{"num_hidden_layers": 13, "hidden_size": 224, "num_attention_heads": 4, "num_key_value_heads": 4, "head_dim": 64, "intermediate_size": 896, "vocab_size": 8192, "hidden_act": "squared_relu", "norm": "rmsnorm", "norm_place": "pre", "norm_eps": 1e-05, "positions": "rope", "rope_theta": 10000.0, "rope_fraction": 0.5, "qk_norm": true, "attn_scale": 0.191, "bias": "none", "tie_word_embeddings": "early", "parallel_block": false, "extras": ["some layers without attention", "local attention windows", "shifted keys", "gated attention", "a norm on each head", "value embeddings", "hashed n-gram embeddings", "an embedding shortcut", "learned residual scales", "skips across layers", "capped logits"], "init": "trunc", "init_std_qkv": 0.0344, "init_std_o": 0.00631, "init_std_up": 0.0344, "init_std_down": 0.00337, "optimizer": "muon_variant", "learning_rate": 0.0107, "lr_mult_o": 1.35, "beta1": 0.95, "lr_head": 0.0169, "warmup_steps": 26, "schedule": "wsd", "decay_fraction": 0.733, "decay_shape": "linear", "final_lr_fraction": 0.0, "batch_tokens": [32768, 65536, 98304], "max_seq_len": 1024, "doc_mask": true, "train_tokens": 347300000, "max_steps": 5781, "dataset": "wikipedia_en"}
Each number is 128 + 32 x the weight over its row's rms, rounded and kept within 0 to 255. Layers, rows and columns count from 0. Numbers have three digits each. The size before them is the row's rms in percent of the matrix's.

# layer 8 MLP down (transposed), 896x224, rms 0.174, rows 418-539, columns 0-55
103:142142156129139043104101056093138157153089148139118115150074143143138103133147089119106114146118148102124138108116129129155145144096110179152103089166103103159116199109
101:112141086115115168097127148165163177114088054100127143173153114156114132156135201088128084128197155111101116103098120142133137144121099142133142107203122133128073133170
109:194113107134111165140217119150094074131115135134071105110165104102169093100122120158107071133098127091135124197178101185113163123130093145126111112111137094141098071080
097:168029121049096104100132140165115145116200168165148132149103127113116070123133176167176102087146095152156084137158082109121164098145120117144122156100134087144108123081
098:122108130115187125128061145122133129133113129116147184107127154162108139102125114151163122155073162115115064165094104122123177164099189107102120109069133109152172103126
108:122138080150171101142156056080089160142187095092088147153107160083143121161111121084074107145094131129154144154073091101109128164144162134102135105179166131053167137126
102:103153042156134144102106165107170106077150145155184110071176153148097197107136123095135121102169142074122087095146156108090144124098119079155140143088106128158144167142
097:190075148157175207134131155174134136125139127086170149133114078103072140095100121117149134079097132123125102158103176110107142118086116106132204178099100142127090188133
097:117089067178161159150117152106140168152130167100185131118101138090103160104128097055077107135150184190137103145126151088157163136095124100127162104112169109189094166156
106:102136130164142152170138120100110081091112151112123120197207107136081134159097053128092150209146181116126144058139117118120159147084132123141010089164089109129211080152
103:159096100125133125144127150125063107156173101098124117131137196093127095083083089127145096104146157096176127113119036133098113096074120140088128159092134158098185135161
099:019106113147189144152163109103101178097136108118080120137087156165147112162176132125124181166121088117118172115046124130103185106204132057129162102117153094089136140083
109:123169156109119165109184173126080139132114209103101154171140182148086083156106126081142099162165137110086112152142127136118101128105116125132169153074180108137160122102
087:157173097176178069109109098219095151152140174179110102149142107112118147125131129131125094145111095119109149137162109074096120086140133093137145058092107121090199089150
117:142124084134074150123189144150149087092165166165126150149118116132125113124172204098146129111107122113076120107139126114118144051102081179137066144133127142157170112160
087:144130096082154134087136114113047111121159130116112167146144123144129105146126109118139127100125131141065101163143136114139084100117154164162094141116078151111092174170
102:141068091080120125146082141096124104150120141098140153145102143171183090160129093112133129181171113178170130089120099133155177104089118177135076093122115158126191104108
090:122191106111159084146129095151110112160134126109093128163139142169052136128149153149132081106110082168111117081150081119113162128106139136131125142159180145143122123121
093:095117124126106108119159086159062111187139119175163116137134148136196081115148082191128122210125142148137083163141151169068084122104171197119110165101108184161131137128
109:145108189159122102092099122086135156122090167166133147104126126106153103085101145118095111060074133176144109135145125104136148149197142075103122140134215175126176099096
108:157134093092073103161155119095157145067076126103085131156131075109139153121129146196129156167131170075150122090102122142154108177089121104095098138165157123129160114078
090:128078131092144121100140080114108091164157066189173102138146129104146172089123227182173141115110147110117153125134111101148131132096132156072119097130140110074107166112
093:139106084086082107142137036188154096140144145130132121117123066162176093074132179080181109087114182141085148123132130113162159146176138148127102137052068098118119133110
098:098086093105185119085135100060112103140135107127109143072118151162176124090132105105124159137136151092119144108088130130124087127140102063169117106155158163092190089101
094:120102110161100092108180162077178149111109204145139098153131192110142126158121117144108135121100075136162107122121159099174156147158094080164175111137148105125144088074
103:167114078139158125110184054112119189139132151178133114138155144145066153163128129121122090131135060159135113102209105135074120100093137103140176133132121126146110089121
107:134101119176151147125103176045113161130113163169111127104114192079123113138134102155122130139137135135126177128075155116099189069145117138117134068064114124115150173098
096:148105079100134099110123058191057176116170102141155175131088124127155145088110094102090120163127104112160082129165168097120094068102096134180128144097121149071123094149
103:096083108103171177148088106140090154125118078119034110103161144129124082142137123148112123135194080146117105109178128079082152158137112071137106109143132131127099186149
104:031070151108101081118109148171084130138136123154154098093133139134129146117157173081088116096145117131109179065111126130106122128134087135189123180179065120140144080140
102:168106080143100076125107083101058163179140167100120159084148088127135153098044133128164127095115157103137139133176092125132168106084084067119113173114080141114056104128
106:086121162096141125131127134191145097143180089111151101160098140093071130105125122110120079095124146148151098178108122149128099062073160114117163059135170090141147110204
091:129131140085125141159151124118165112097182102113148100139101073082056153146081159118093120120108153195114112129136105192135140092142108120186174190074145092085116098184
102:121123092103156127103138173124149105111165108138096114082101136176133142067144082130158135183081155073145131150128164117088101174113079120140150151145176096140120086155
102:065151105165139092126092101107153134156104128047100087087173141136117133146148136135123128140182139117164119123055096121075140099166107168177101132139149125148144144122
106:208080123168134100114128136163135157102179136149106114102089058194142145095102140067150109091104159125128118152124110137085078068110145130102149124154181134088079195105
105:143123140119137161150129170117176125042156128084163183115112178130156163087114159094133097076141126120149180091094096099149105120150111111103129135149102097162093123172
105:153103144136131098113116096134120079096111137086076097122095122151146133127062148166120099127150138107167078067109106116149115083082118123165143169169068079120110109089
096:089130144092119130108104103083131155120154108162097102069146141161173155112111131145185102107131122077172073129106127144141064148093135097136119096096147111128139030130
104:139117113163111188123150115175105088222106150178158087184111134107125163132169150111113155142096115144008113101093092132125143224171177141106201095110158114161168081126
104:113129123126144146158112101147171120083113083076150104123109186104102134107203177121140137138128097141105095184126093177120174134104101153140132172081148148188103140127
113:095111149109078093069092153171170185042100134150108143109129125131085124154089111095133103109159179164137122208173186110116113136134111151142123127133186214152065160121
099:156088070111094118119136168108116123085169155169040147146125138090150101110118151066105133139145118112160116123158143158114113168188086147170164118122128227095166134116
096:154073090121186113112176100108107165176124129054113160130145124152111131123128128143097140152136089114102092151068163084212164145161099104090091125141063148101137110095
100:112161124113129097138174176106127169089111162147100182154131163132177149136079113142072100144159066161118146151099136180132127107127181096132077107162129181126120100127
094:136060090183111073105092152106172131111152140141152119134194126092101171153119147127134152170129176155129109126200157113149085104159149134155142148116087115171124136170
101:118142131108101117139143124143063108149106110084139123096112158120088089154092175139151156148121142162086060123138106135110139163151126124128130154113131134132107150095
094:106115125139157106129129178109131115146113115130163123072111104139070140137174151133160087122118115096102134089102077156083096102094123159144139145123127109114117123187
094:181155113136159166073139140112099136128140102071143180156086097109091130082122169141121108097094184125182114142155187131105081127131170112109111073110130179132075112081
100:062081077134122158175112041104143130129157098123093110133126116153163081201121116106154124123107161081144094115121168151132147107131128116113109185127118067116109068137
100:074042153156169164124160138138152126116141104134110137141163121126121119111146147170142125123151157137131112137089169105072138114145050120215110120125174163159156152097
108:150087076043092152164099107125114120121094112180096144151127126138139116135092160143146095099158130137082096159117165089097097066089082073136135174098128174124154110154
109:074187098150128135088117146130151076105160095155118111109119140070172103100095110140090081138145122201107139148189165121109101168139114142114168149171090147157126150139
091:136118114114141113155137121196157169170153137154116136167156184108123154121098149175131093121116091097155073116133107136127139099177117153183117088147070149127172051147
096:131135142108095047085091098074144139142168048140083115199082115092145135098140138106130162174133093114181131112153113111134176147150127161141104127103085049107141175160
097:099101111109070100087128117076107137149179147112110120145043158101125104146107147086161143112128138085121068130185122132169146151132151201137097088153172076109118097119
102:137094116180093116126119127183101161109141131150124076143110059135123030144103129125179109141128177122117128125133147119105159110127129124095175144110073078059119112112
098:122144149094133136111133115156097138145155102174030090168139157100107120103083192126154179114077097130125115093097120138148144118189103135139113122110124086094137130091
092:173112079136080083127128052108086109181163141125114073104166106168091112119081129101173183092103124146140126113116169178123138141132055133152185106108118226125110071130
095:113125183109212110148146141130156166160103113092200075129171222158151090112121148195127186172077135088164207101123129141102164087113135146160109130173124098142127141114
102:131119155123122139143085111098147120109150111130145116135151139118089147109144155147195137183081156176149108112076198144154141168177103118144139183143119155089186112127
107:124121067096111134165098156142103135072184138161150137087105128091101137082111167128116137174110118154141096090119098113142176133151137108090164145161163103143108123153
094:117101146141114086133145174118065163126153126181073114137158180092112129131147124112139095119140151183153076174145140065109133149080136097121132168173140127093119112104
103:108139128158143133160154171159144118087164132126076103119113133139058129128135117103094125151130150113193094070082124126078154103160129123134159166101131097088143110139
097:128111124129121181157094145169152131086148220101111124125121136109139131184105119106168095139191148182170120089167132225132118142157130097126087124222073068108129132134
108:153123110139126119170192080136107149081104089132112129185131078092136173107063104153050125098122053106144122111140088144173100125143124097076144135149074130151062131065
098:104108095093161170107073104152147185117069118077085126152115194167130152148135163129123091073184156188118088099102106121113164180087152146107121152080149130147107199126
099:117119120182181116036102123149165106073106190146113108046091129140101138063190128115164135165166146126100131092106223096153115193137120108128167143154105125147119178123
105:132087134147117171098116091191137165136112123117150120154201109183116112069111073151180130143124150117159143075147197129100101083074137152128158130041038118113108194095
102:132126117173128135158166129130068157153100068109105120117138136115082159037170095182108099082155109105168155127118063111186179045124150137155078129162138105079168125103
110:126142113161135089164109103143112069197101109117096164074053150144101147111111162144108129093161166134123134094129162122077175092104132122098119159150142100150129150202
099:110125109083077088125158132061144136108092102096086165115152137145134157067151107132138142138117108059175137081126178072133134114114080133127108073140141178114101118089
093:139129082162164185100107103126149126107161131183100163140135101120111142139205110106142085112100113110215113148117118151153163127133173136162114057128099124102091135113
109:136114102129154128121168094162174086111144131090133126155170155112128058129106140157116102135113146160167149125111113132156173137110069124135105166107137161149164100092
099:108090110104126135059090138126060198121105135142130090160110139164121155134141145073196100100186089121136153100081135178112138138108122111167116159107172155099098102084
100:112126160101160092176106123078068187116162190150151093063075113115110099127144165132115082121139163164104128181150133089128154084105136175152170093140091157152131100142
099:152139127140127146143045125141111130082072128137131126114115163108064159100127188092138137069136162106167149035166120086162115120141184097081122129116109154114148105098
112:089076167069171184133128157118136168136077127086124081129089181101141095055168140066089156163140103110190134116089080161128118113088182108140140096170126064164138166130
109:117141148132105150110142100153156090133118116120131187095138093088119118103087116117133203132114153152194162105114156128089192101156142160143098078148173098140162140164
088:084073137098101167070146103122130089086159170145136138161054151124165176167162056126114129107125139130153079162082077048109130107103124111104112143126062143103153132165
099:121139118116170160104160097089112140059148123121179104164145157111121101141087160161176141195081097080136136180197127077188145129142226166113115209125128123109146140099
104:166111120138102092129139116146125087091092152153165104130188140182071113121169119083181101136130111114139119085188121151071101151117199110141130086167109121137111152187
102:117104133090121125130181111113143120101118105125138142062137138086122160103139161126084124106127183128147130109130211123096181132166209157124137124107118150125123136133
100:178148127114118097072131115116149158173148159187105051081154102139112131103193128122119122127124160214165123141155150114124106090044092077079151164068148128135151096113
101:067108138112128102155188097096099138140124143072165143139083147031127086120100141113163138161196085135174114131141111101104149099133189117154114141144128127122134149114
102:097132119090096073131174119136177066125117096168106173160149126146115134126084142125106121138138191113093100157067175128110170138109133162100159132161129146192148151080
102:132088041143121141076135102177136130157181101191192136237108097126114103136149148109133165087106182211133138164132109137102124104111125089165108097098189058178111113140
086:147106120167157111152133087131085132101024107158137118141152146109090176164103125144127113154141095140160098173092084181120144144091126026108104132183119110132199160113
092:165155100077149110149176046151119071089164074158118127179148132140093158141168142130105147138142157089128111151157175079139144139148127102122111123107066128119111124123
102:195096090081125077125092161118109139139109123128124126141155148133087146108139083128104101101142087122094072168103118148184110091172093090130139100090147144096106178141
090:143186150086133074129101105108121128106108135092096083086177140124136135119130137152132098142137167123182103212179156136120119063145138158166091124124142100150189176115
092:101063155126178069090106138138123092108105154166157076076136162153168171102148094182103122114087098170180162129164161137167095092121073153108105056175150131098068122088
106:165137135170116074112165112144148094125129124116134161102145071207102121147152124139108148131121149118118076186122079098159127090183109106095155079138127081109133170156
112:097107180083097143154096182170122121115186158160109153118139163173098129111097132136090192109107089147109134149083098159183100117196087165097111100121148097135101119078
089:128099074096164151107111132195062067134145114138103126141156145139118111106138106088072161154153135179134088123057134089132145100149181134153137170155210154146107144108
097:170072111084106092167088103109076128138107154145156116079163127133125139134097098120110079104094131121107149146142128142191100142167102168105151069088135109150106140168
102:154168108128130171176113148107169171091130131116111155157095121145102124141153157142142119132099196153078130126091111083112199112144203174159121170114151126117100039111
094:158110118119091124126106151129070092110118122068136169134155095108106152141145138119167119121132141132118135103112123098123155137135093115182130144127181122138114146227
095:123167100080175106096125173161116187129132119149122153075109195173105099094092122119126120093099147171103097157173112171122119113138152099122104061125131147124075098090
103:131109096134156108118197107123072130159174076133125128142115121166117130157091092116187104059115090111112120096180116088114160112148139174129120178121127146144110146112
111:155141159112150161093115086117087125123120148172161159101095181118140160134169165146117140178146160148138120120117159173182201161093164121090114115147124121112060136155
104:124163114098126154146140132116093172088120169125052074163097135175122145162102096085120154120134207065142092132120128165135120124136135145162093180137078128050044160149
090:149177128145104145090114119094165168087134108109157118134150129155122182198135079099117101141145084112136147162138127088166089124124170135137140161085084115158141158080
093:082159127120089103171147199076159084143051117076086120137100133127125154127141128105146151165076103083132182137072089130147143145171126108087137127143047127130163109119
103:161096109139102110145162149160092165163146083109120124138068068127115108095135110135157081140153139163121108135072117130177212175081145038081122102174153110117107075087
098:093086175148111086114126176175159108117142112092080109176186096123198211143094115154091130144148092138151085056137104101117124180128066144119085097134106071122135178131
107:086043112144141075123149108125108076091119139104182104170164173160124096134139140067142127096148133151108150110187160163139114114165120055133166155147092136133081147143
098:112088116151126070122155113122100100111127154120079090078155172178099119150103106180089143235079164058158131155104133059098105119149145096113121144126131142102135129119
104:109048140098089163102093104100106149107067130088110145093175146108151175147149185123185124160174094129119088105127189120100120109096117093112129126126101076131080144152
104:141088135082138110147126150119167152182089088135118088119138172143129063125076127047126085150127099131165115123129142114160110105117148036127131115116134138123103145131
096:140109197112114148098114103180092128155186111170124119184133065105066175134092120139135134117139105178120119139107078090112164163114118145127127111112105181117128131157
101:114178129179100105151173160144144128129078122108103133121109127141083151111178159093101120159174117088060067115090138118164178129135117153156159121117115141144080139087
101:085110168070194224094153084165174139139118184108106145122129122127133097127063113182092107166108080179126131123079166119126111133115152109176097185122109089115141129139
108:094178104107114119185110135157087064091130162073158134180107177117101177168146161093109118108177135124168121119170106127144098103095129099122083129123117108095185134123
105:145139143162178156108123171178080086127134162107063139129178144151116190069084124183135118078119146130164126108102097071094112159141058097112107141143099128128102115140
121:145128142137133114101183185172155153178179100121140144129114121127137134163141139125184078057102165135130129106175151071102087121117152149110158154093092154124143142114
090:063121141111141159117101077119052052157108061144056150131114133144194109115105152160143081108117103116145113151137137113161172084136127142108053105136163150118138153062
101:110124116099124099095050155142106193139200184154127120121179101132146157141115079109119143161102128152159096128133144120124130141090088176158116107075117186121079149092
104:132154171076145097086143106104147143128159127157131087174119087107077102113124153151158164116132138205112158105203175090149127146112144198124128121113080192110155116175
095:193112172126098152080160132117099122121176167121128104144137172147144046169056110182211125171131078089143108092133119098171149182100132084189090149072094107109084146126
101:142155071107145141134073121155129085117143214160089110124134127121121077114103112075092167115087114089153070136114081111135117115148150084086151158165083146130100159070
095:096159108151155064108111144093138181140188166127162131172138118154116140176152139083151141151120103086156133140124134107171141138108118151103132102131091116166076153151
# layer 8 MLP up, 896x224, rms 0.39, rows 419-540, columns 0-55
101:099170112131161073169087152083179141130094148129147143147104122118104126104157108091087157186145127118121127085090079090195124141174129165163147157178068098146099167167
109:106077129148138124152142149125082137123171070108164145164167089137137152074077077089129072164121126139114116157099070116132159194103103164132138077155121143109132147120
101:070070098104171097097100125136189145148072114111100106044189080121161107097170104146142129109111128167134126084105128187126059158153116166078170071184137154100168102138
091:117084122173114156100107162125095144157148120149086135082112153130114146145157118144155099178109120170081094169119146133088142096085146106128112162099111161191123127128
102:170112178137164119122097151134182083165137132063123094140128116141093097144158173085150136106088139144155140175048160171083135150160154117100152166186158159222136124086
100:110172120136131117074118115138170162135112151147171137079113105157036182073109104135147136100158169157142187096121151188120109125168142079136184079139114140152086083179
099:099161161099089098114155135075064073149102126074121096120155099161101106064110170108115120116090140136180159116150137169119117091112177058167121160110118134153174186137
094:092134185149128112121102135122161145132114107169131089156162152151175187132132073154089118160107155128143133117122178112177155074100115138144088145114103154157128152098
104:153119132104124143143153101120144141095130096107070112162150069140121161146112092110102082145146205100131105165070064064118103146103108112139097182186102181139091113158
099:178113122108141139096141101108083137098143086119107057133078080128159134120127112143123158125121080092091126109085139136093117114092115041119138064093113173106098127151
105:137055150092217090148183092158136108105160116124100143132127116096107097184121153076182157169119105100139215135085139090103170122127165105125131126130140172139139116123
105:130214106115128129155197154152160169139166131103191086184131132132201152111146149097143074190163163135155097131108129064145094115148109112122103119064148122076121125105
084:118106153162117114127152167183141154155143106113173177088110139112121125185135094115123090124110160139092155121090150130069129041143162133137133135151083090125122126115
122:194156142139127186121145147155153063089110136155130163072124099107110101125139151056135118092125150110162113072106109125075126149141061040122089160078092143147171122111
089:181130125112053146101140075129176171127117093137116118127099125086103109126145161133184124091130153151014082178172102170099104086140087095131103140135161149107135100091
103:144186126178167109186109134154136123207106087144139128109103082105106106153130152160146126123134137076136129070141132142132181117142107169122162124181093162156216086138
085:116105120118127109107081150106213132120122090116138133120148150152077145121127132139128147108125155166096175179092147156070063140114065144164182096137126045133137051107
091:131096190087134134160138139099114141134071153071131183126155170112140141107150118119175119142085138124133093135161171149156081108095130059183134159143139133122128138118
114:126097171161081176185093170143180130131086071122099104169182114129136157177106142079153086099146129123101024144092197145191130111134146109096098103121150179154133145130
105:129152139144102140156146134120090150090091077129105097063097104141129124105115216186103068136126146147143125104192079105092158132115143147079160120149127143165098164111
090:139101125121133063143152147083168137178112135168128089112135116121104171114013161103086170166149169149102135125128113189158155130085110094119157161136101166106128106112
091:078124186163095063154117091205108135185119119085106105156124080131134148140184147103127131165116202164109134136187124169164188157121139097120060155180129088120150169083
105:180167127120163124133106157106131127172132112079157177101074134158117133122137122182119146125149137171114159106112121121133018139185091087203146160158131126138154100139
091:165064129170082122117124159060125091088149147171185190114113121161134097152101109102183134137137188229095114174152154119111162157090181143162139116096155095105157113124
105:125129197113159128065120119105120165154092065143106141140163114136099156102133165114173124144142142206145128180083149104094117168199107084120151098058095083167146120137
111:113077073122105111124169146058157115119188118131141167101144114173147154190084141117147138140122119096080144177061138108072111141165120123118117079116112097110163175127
091:087148145203120154147081105188137124135149107125056132108137081129122171208074121115094137083206181126103126133129138116108114133101164117119110137121121116113166091125
099:175110154133173148122114111114117092099180135105140102063168077125132177115119190106135126079196131163111121104134076148178149175200173135119141081156160098130078141108
106:086107140160184071121152116114171193116148144130104142084081095073132082181138139102070105079146108190140196149097161158137149094131059141164167139142132170142164131054
094:153167187133080152113115163149178111154134099032124072113140126164150032153112107162142124106154132096130110164160116069116140177092073121165104143115156059176192093148
105:104115155165139125145109158138169103127198085064194085148092156162142164135161151110109139120126117145138100150133132117149172150155119175125143069077140093076093081167
092:132096162154096121093125165177110146049150141129143139107170146136136117090155108096075165116104129163180182182152142136111122088141152145131135204147120125137168065137
102:122125079117155134161137186116162106093119075091102217103110097183102156115109139122145129152158162134139113106121173116139140162080133151144116106162134130108128130053
102:117118128130156100081101120107167131114094105138126172131122097120135132113147168122138076113182138062162090092109102161204113092133128111174163101160121133134082118114
103:141137159134135097143135135151118113093092098142121126152062144094117181092139138137210121176048198089137131150133151104160127126116101158061168132172156158094114077081
108:162126115164087106161111115163142084118103148158127158085155164097128120095175148162180089146105123107101121049162136125122119137139141103140090187092157124122191160141
100:072112144179153124140114109114181124052051119104111123133129148159153146092134135141202135157162139131086118080095152086215104115131174165164194090149092170128135100097
100:131105178145135094158096134124120131115113075081109092129124113122172101169117061136156126160189105122119136133080161175126097162185128165162140123130096134131150117157
103:141126146121097146158146139115122110128093105167153128132111162094161083147103147136156115153176132174141166151135138125114117146169059172148153165097091080163110118197
102:113157207115159162125122080117178208064104118058093155065137125140139129047109126120134163141118117174133158192127111138123142105133141129100121043100112107117142152170
118:105104139113127143110152110115132138121143046129121124111154154114110112127089110133109087108153168135139175103125122146123120110129084166121129146118108145096072068147
090:120137104112132069104147162125142073059073164110063132109105114116144082107185092122150178105151076117174126120230112129132144146143107158102076124115101107095192158141
097:176137138156131099169184096145149182140125054088141132109072156141144157139157134143146164110154129161073064125182091164153166148154125132128131103147130159121183169096
094:122101092115154149161129055103075113083136163147157121103140146128120113082106182158096137168134076163120082175151073075178124099206100115049127159134161128095147075113
094:160148110118111120141099165144148132086148129161113106098100106186142163182133158106109139129123124109132101120054107162124077176207128060141144112129140152183118151177
093:085143090173146126118156075143115086149154087071175163155074126133079149090123143134143134140137111131148109107096111171155140173121159140145120152135056096102077140103
092:132147069132145172125123145118100145099147151144129097157089120139153154155163130129103138127062169083167132110197118159148188125106143090189120167169082140125125161122
094:111120107176191087141158124177087158119083100147122164128186115153235049121112107105096070112044163103141137076136159126196110157071131158143109203135137091125120142124
100:129144178156094188093118187162189053128139113064184172077094150167123152109106118081114131139121126100089135112125132133116100114090093198113156100099177114150124106170
103:110117132154196141152075133176150153103124145126133102133096099150086174118139088163167171169134215140106097108129101143075167174104088191127170106152096143075187154089
109:161141192094122177068113130114148096132087142136151146110100190152111120107118167181169038135122085159088155127126148124128104091165120121135122142121109217106103150106
118:115181114172154099133066145140104135064134109120107129106132099125087166172115138153118086156098115115156151092119170106113063100166079147145129136096069108158107130101
087:137078114090129090123115110135198169175119122127170196119144108123082115091081146140085113155124126109170085091073170164166107133153077141100124099135123160146186098108
092:146129163128148141092112173127130084089136165121038150175100083115115130138112116130159103125134152101041145108131154166121057128160154147109189113126147156106098154123
096:090115154111129093140136072087145146128170124124141119136113140124103149106142063173150109129162177124140112110099148128139131098079115082145138104124113104090101186131
098:127117098134120121099145128156117131068137142125168120058159077133113133117157135134149088119105135119056205116116111117194130095181146151127111069124138117100168135136
105:092113090118148177180142142181152116122131138120148134076140064121113148097104134081095116068090117141146178169172199131110155132176109125144105064097169118162115065134
091:109153029115158058118121138126110108132205119168164160117145075093138156115042146148172136148142140095135099093127153114167131123138121096123139133064109152064148100129
100:098077107107144144087158107183127101167179092180131192101085067098085087168110143124101113155144119088154187182130098186128142131108088134106092113135112078076125093118
099:120126114156122108121147148120113114096121196086169118197114086087167145154116179122141091075145137124122116144099094134157229098122088122152098180142115105171087161115
105:188087144158166138126157179094155190121179138174118159094159142134158145077158142131079127151134140122101107092155150124127113125149164180098137073138167060085158148146
090:204160131103145130140081131165114155127052133138169119125121122187157143118183145153158170127145169169145073124160166162140120070119136162130143062171122161178089121107
109:104124114118092150128174183142147113134128122115127127137170073131180131152133103159130175106122142127207127129119161131099158091165130159111122147081179156148091126101
092:143143124092073158184096093220128136112117082090086117143186121124150127097092068067102071126136169199148098138124142147160177131128105133159134132091081130144143111113
109:089131126199087158152104114150193127108089020104073105160115099168100151102154158096088124146134151126118116094109113129154110099114152147177028194112103116123142166108
100:123140139140094140084124155108162131128174141147160143146112122122147114102086137111127143083107121106149139083125165143118094119110138123126138126151092185079099124126
099:173090159122191136071175095153132074094134098147125154097129160114102137147111134126130114152177106119095094124145139099148087161124161136174072146123089135157116167158
099:111081131082123152134151170129146195112067108118197112164169158159110079113092121172115088173132119115145123158141128091117120114106167149081156148083144152144184156053
100:130125105059112167046132128118152145148117117170133129129153137090124141127112147096141090136193081113070154128087109164126142154095091107169111148124152108127164164118
112:115118156083022132071137093131146119149080121154057133111094125166135196113141137103093167150123119138097110137164050129124152139105178146062068091084117149153130174154
101:092121189125073150081113156127120117147089130127076135128140131132081152079147119117156136146101185191137058102086101105155097148163161128201063115060144158106076094121
088:106106144210191127124184085156181107111142162153127093120155160124106152105086096134109133124131117135078154120166134125130164128114106168150108095192141158135081113156
106:153171159204141133198152101105132096133103107046123141179085138073115106141121093203125169069137101121125100076148155138110112147133093111118133147100108149112107130133
101:161105122115134094102148160161107208140099122101106136146137123124178113095122124132136126066111116137148083103166202138127127157158151097145144134115138126098083122076
096:176111137103065130115149171087147175142182126187134105083097177109116111118112159157104093175078149115124157157164120116086174095150149135139149218103144188186119143171
102:155127166120093155172147138151109102132139171161157161172110111125121128110192120177161118124079160106151117093114187098116146122160095135145095183081130159123117162084
117:164110199106139139141145115157126192190148111139170164144070139100128128107128131071115107131147142155111065145149138116186151141149091139116115135123165132135132177125
106:134118129103126154120160087106133092183086119106119108175062180112143095132184142139090136124129117132141116147107151139092166120141140083114101136151106098175132130042
088:162179162098141174157120142164155147159107133115100110095123079161125197191106116148132157084101132111083159128099153064096129099149159163096096130123096069052176153171
102:151192102133105208156161145136160108129156175157035109137112118167103087157155107125118154098069124101125146114073111069204138130112137184106110108128129129146133126086
098:107145196102158174139162112121136161139165105080166096101092097079081144115142087112081118163170196168099118076154100149132141152147182139097119133146169138132161202088
098:180135175137137101075146086093135154115059093074096112128120147105132123131130142139150182162093164144133090159116066152158114131113123136167143111182109073149060201114
104:186150174160138164105118121143129136109111125159118063105107185145112100165113079087161128159136200157143122088070151132125115173105125096130073117122174097181177077099
105:132157118127069163138162090131078142163142176094150105144088109089154140114087169073128123117097103092104119125129151100158129122092159125097077163122119126098142148161
098:114135175123132140144086120133149169138164098120147153144125090147149130109148163128088176156158103105087140137180094182115141187079194124167119123145169065161134136073
099:081138124146125095178120197111126170127164116144125076158119097151111149143167136151105161150137106105057099103093108058143162108136187093127133054103126162161116154170
086:108150105118139139152140111126140058120080077159132150112201139122097110090114098163113144098140117104149172121142241125085128069144126168113151082104084081144123112118
095:127135144126155134145168095204160119095139137093127188141101181136114181102134165124154133154168155079105076138125133099154136142182148161181102098194175088064139129119
099:080063096089172128118101146158091129137116069115131080133139167076163130074105164112148127082136088119128099096122170137105104114092149152087057126102129156112110177163
099:087087096102176150118101140128162174096126097124145098103126107130135137070157097127119145144184168147103186085144157125143101105180176204112096183101108097134140072108
093:069100086091224117121134089138149212127059042126120167105108075152093124097116092127084090117070124090163115115133132127113146110128183156106107080238134119148163196100
101:132109063136133130144170092147081106155070100125143114124171133199123152112101142132135128161132169139163159165130125122078165164160078105186099141149117082120155147104
114:138175096173193141112116149161148151120096109115096136138152125142175106092131126133152147122202137134136120068139190155160082169064122106135139136154117067152107203152
088:081135180129132090171121143150092123130070126124119103180140138168122105135125095158096141154154134074115090105096169049194120111106101158126131061135132126085124145170
097:129155084108080164120147179087059126103134106086116125039131082088172210084106113143108142051102116160154160134083143113158150081117111104136097153126091157161181143123
098:151144140150065155197131139113133175171154127152077152123158130137150086099167102099134099179072179122193146084169107080144159069163173153114153127105108124144104101109
094:152173173181090129112157137103155125149079148136105084112140123095149135136005117181128123160141147169164133178089107132118181087140147167045132141166110110093124087174
089:133133128099135114150122148161162149144106130031102109095076152208098073162126153121143139069132150164109108112200120179105171132140110165148068142123119119100152105097
100:076156114176147160108126098143123169186154127083096166142073108135113106136106176113122125152139146153110121125184147179128134139031200085122112095119128124129148138115
110:115116129145136156145140168083128167123184135155112149096101172127147099155136163122152108147079194130129155156183155141185153141035158140092100089152091100120140072130
103:130096144122137097113063126059116151085224135166177158143190058134121150107148159140128140127061160143145165125136102101164162112094168107175088039105112173144123128158
094:166099089136131090172115169105092154113119156146117115080127126169172161128129108133118128103107082082133181122078140159115137124158137117144103106157145117126122093254
094:046158138172150156143129163142116144135122149075064112135107103086128138122160133099182108118079174191100127121128097121124110085153181113103167162177118096105087160089
098:162129061182128126127103114104092135093128136143134120144142065080143156124209079188162104062129160130141133129141167112114132153126148117138113172136149129129164068142
095:089085133192153128135123151164115102117142110153061156118110168119131113122098096154111136092118123188213127196158141102101184184131148149144110121098115139155139072161
105:119091114095178092118121119134135086115078081122105094176124118109070119051068115089161114137156109166123074097123161155171132091170079141152077117154117204138096115130
099:123130137133063152155180204136083146222076119165140139073076122163122163168137141143185106157141191142132176089121070101108082060143111108129125149098105151110117141125
103:085141163127109113151113116066145146097105111141121108187158155137117184141129097136130103093126091094137108072045112153124103111107135113100116070167186092182166099138
099:167145140164136083102098145095138180145102113162156185150106122173118081120078176061132077133131130165212069093088113150127185093169099111154101129156149072152114073158
098:171160123153157074176118093141127168171189028113089135170159132107102115116108115141184128090113156075117135128141169172163162167086142117159139100144115170087129147116
104:157152077112175145117085118136175111102142106150142132146164070149076196124148123106130157148160066140099167126151114147158153142205151118172119094091121108118174087125
101:119075089146103149078188114188122113125111077192107161083183139134051087086170120126197168069121121096147115158094153167129112116063108145096066135080157120151096135141
113:158168151145078159166146106155158145121122133127150130176107139077109185134141100159135088160147099114179136096105119170105064113108094147125145100139148090082106119162
104:102160159135101115160108106096091170112085155153072141103122123141122141095094135134108130095155157147115128169168138104113141102140044123087171103181122106104165079177
120:123196109129090154162158188173192112136129100071118087147141154099143158164111114174111040109070147144140113116121161150139135146155167155144144105109084140123112122099
093:135104125142144179111147133121099119146141136137107181148146120162124150151140068144131216016099204153135189088125148170154159118121172089116118056110158141136112148135
099:168144149105038180138107142137128182175076157128153139140152148134100181119159126137107164114133184106030130114154123090163137139108186152113176157166070121112123114122
101:153119119120094103140132128154115136156097129120168089130150119112103144127117132151115183151129152118085150183153074076174143145160112167125152183120159124130098127095
098:127165135108083124069124121170167101134140085120106071107122165156113066154117117121150150092107106122147156087136156128084153099088128128133110120152075136148178093138
102:054141157094099125124152094090098097090140144147128137103109129112153112129126178154116126082177079142091064151075062151154179159120138107102199136144174117087122073063
092:130123141176133157148105146141099084195136125107189154077117160187173116175158093103111173097145164136139152168123152123091152115077129132117145079141090102155122104121
106:200120061158099181149149090160172155100116205041108126164135093159134104118117173122106145072176117122158137122097087152147128123093173152162058171166135107172126178102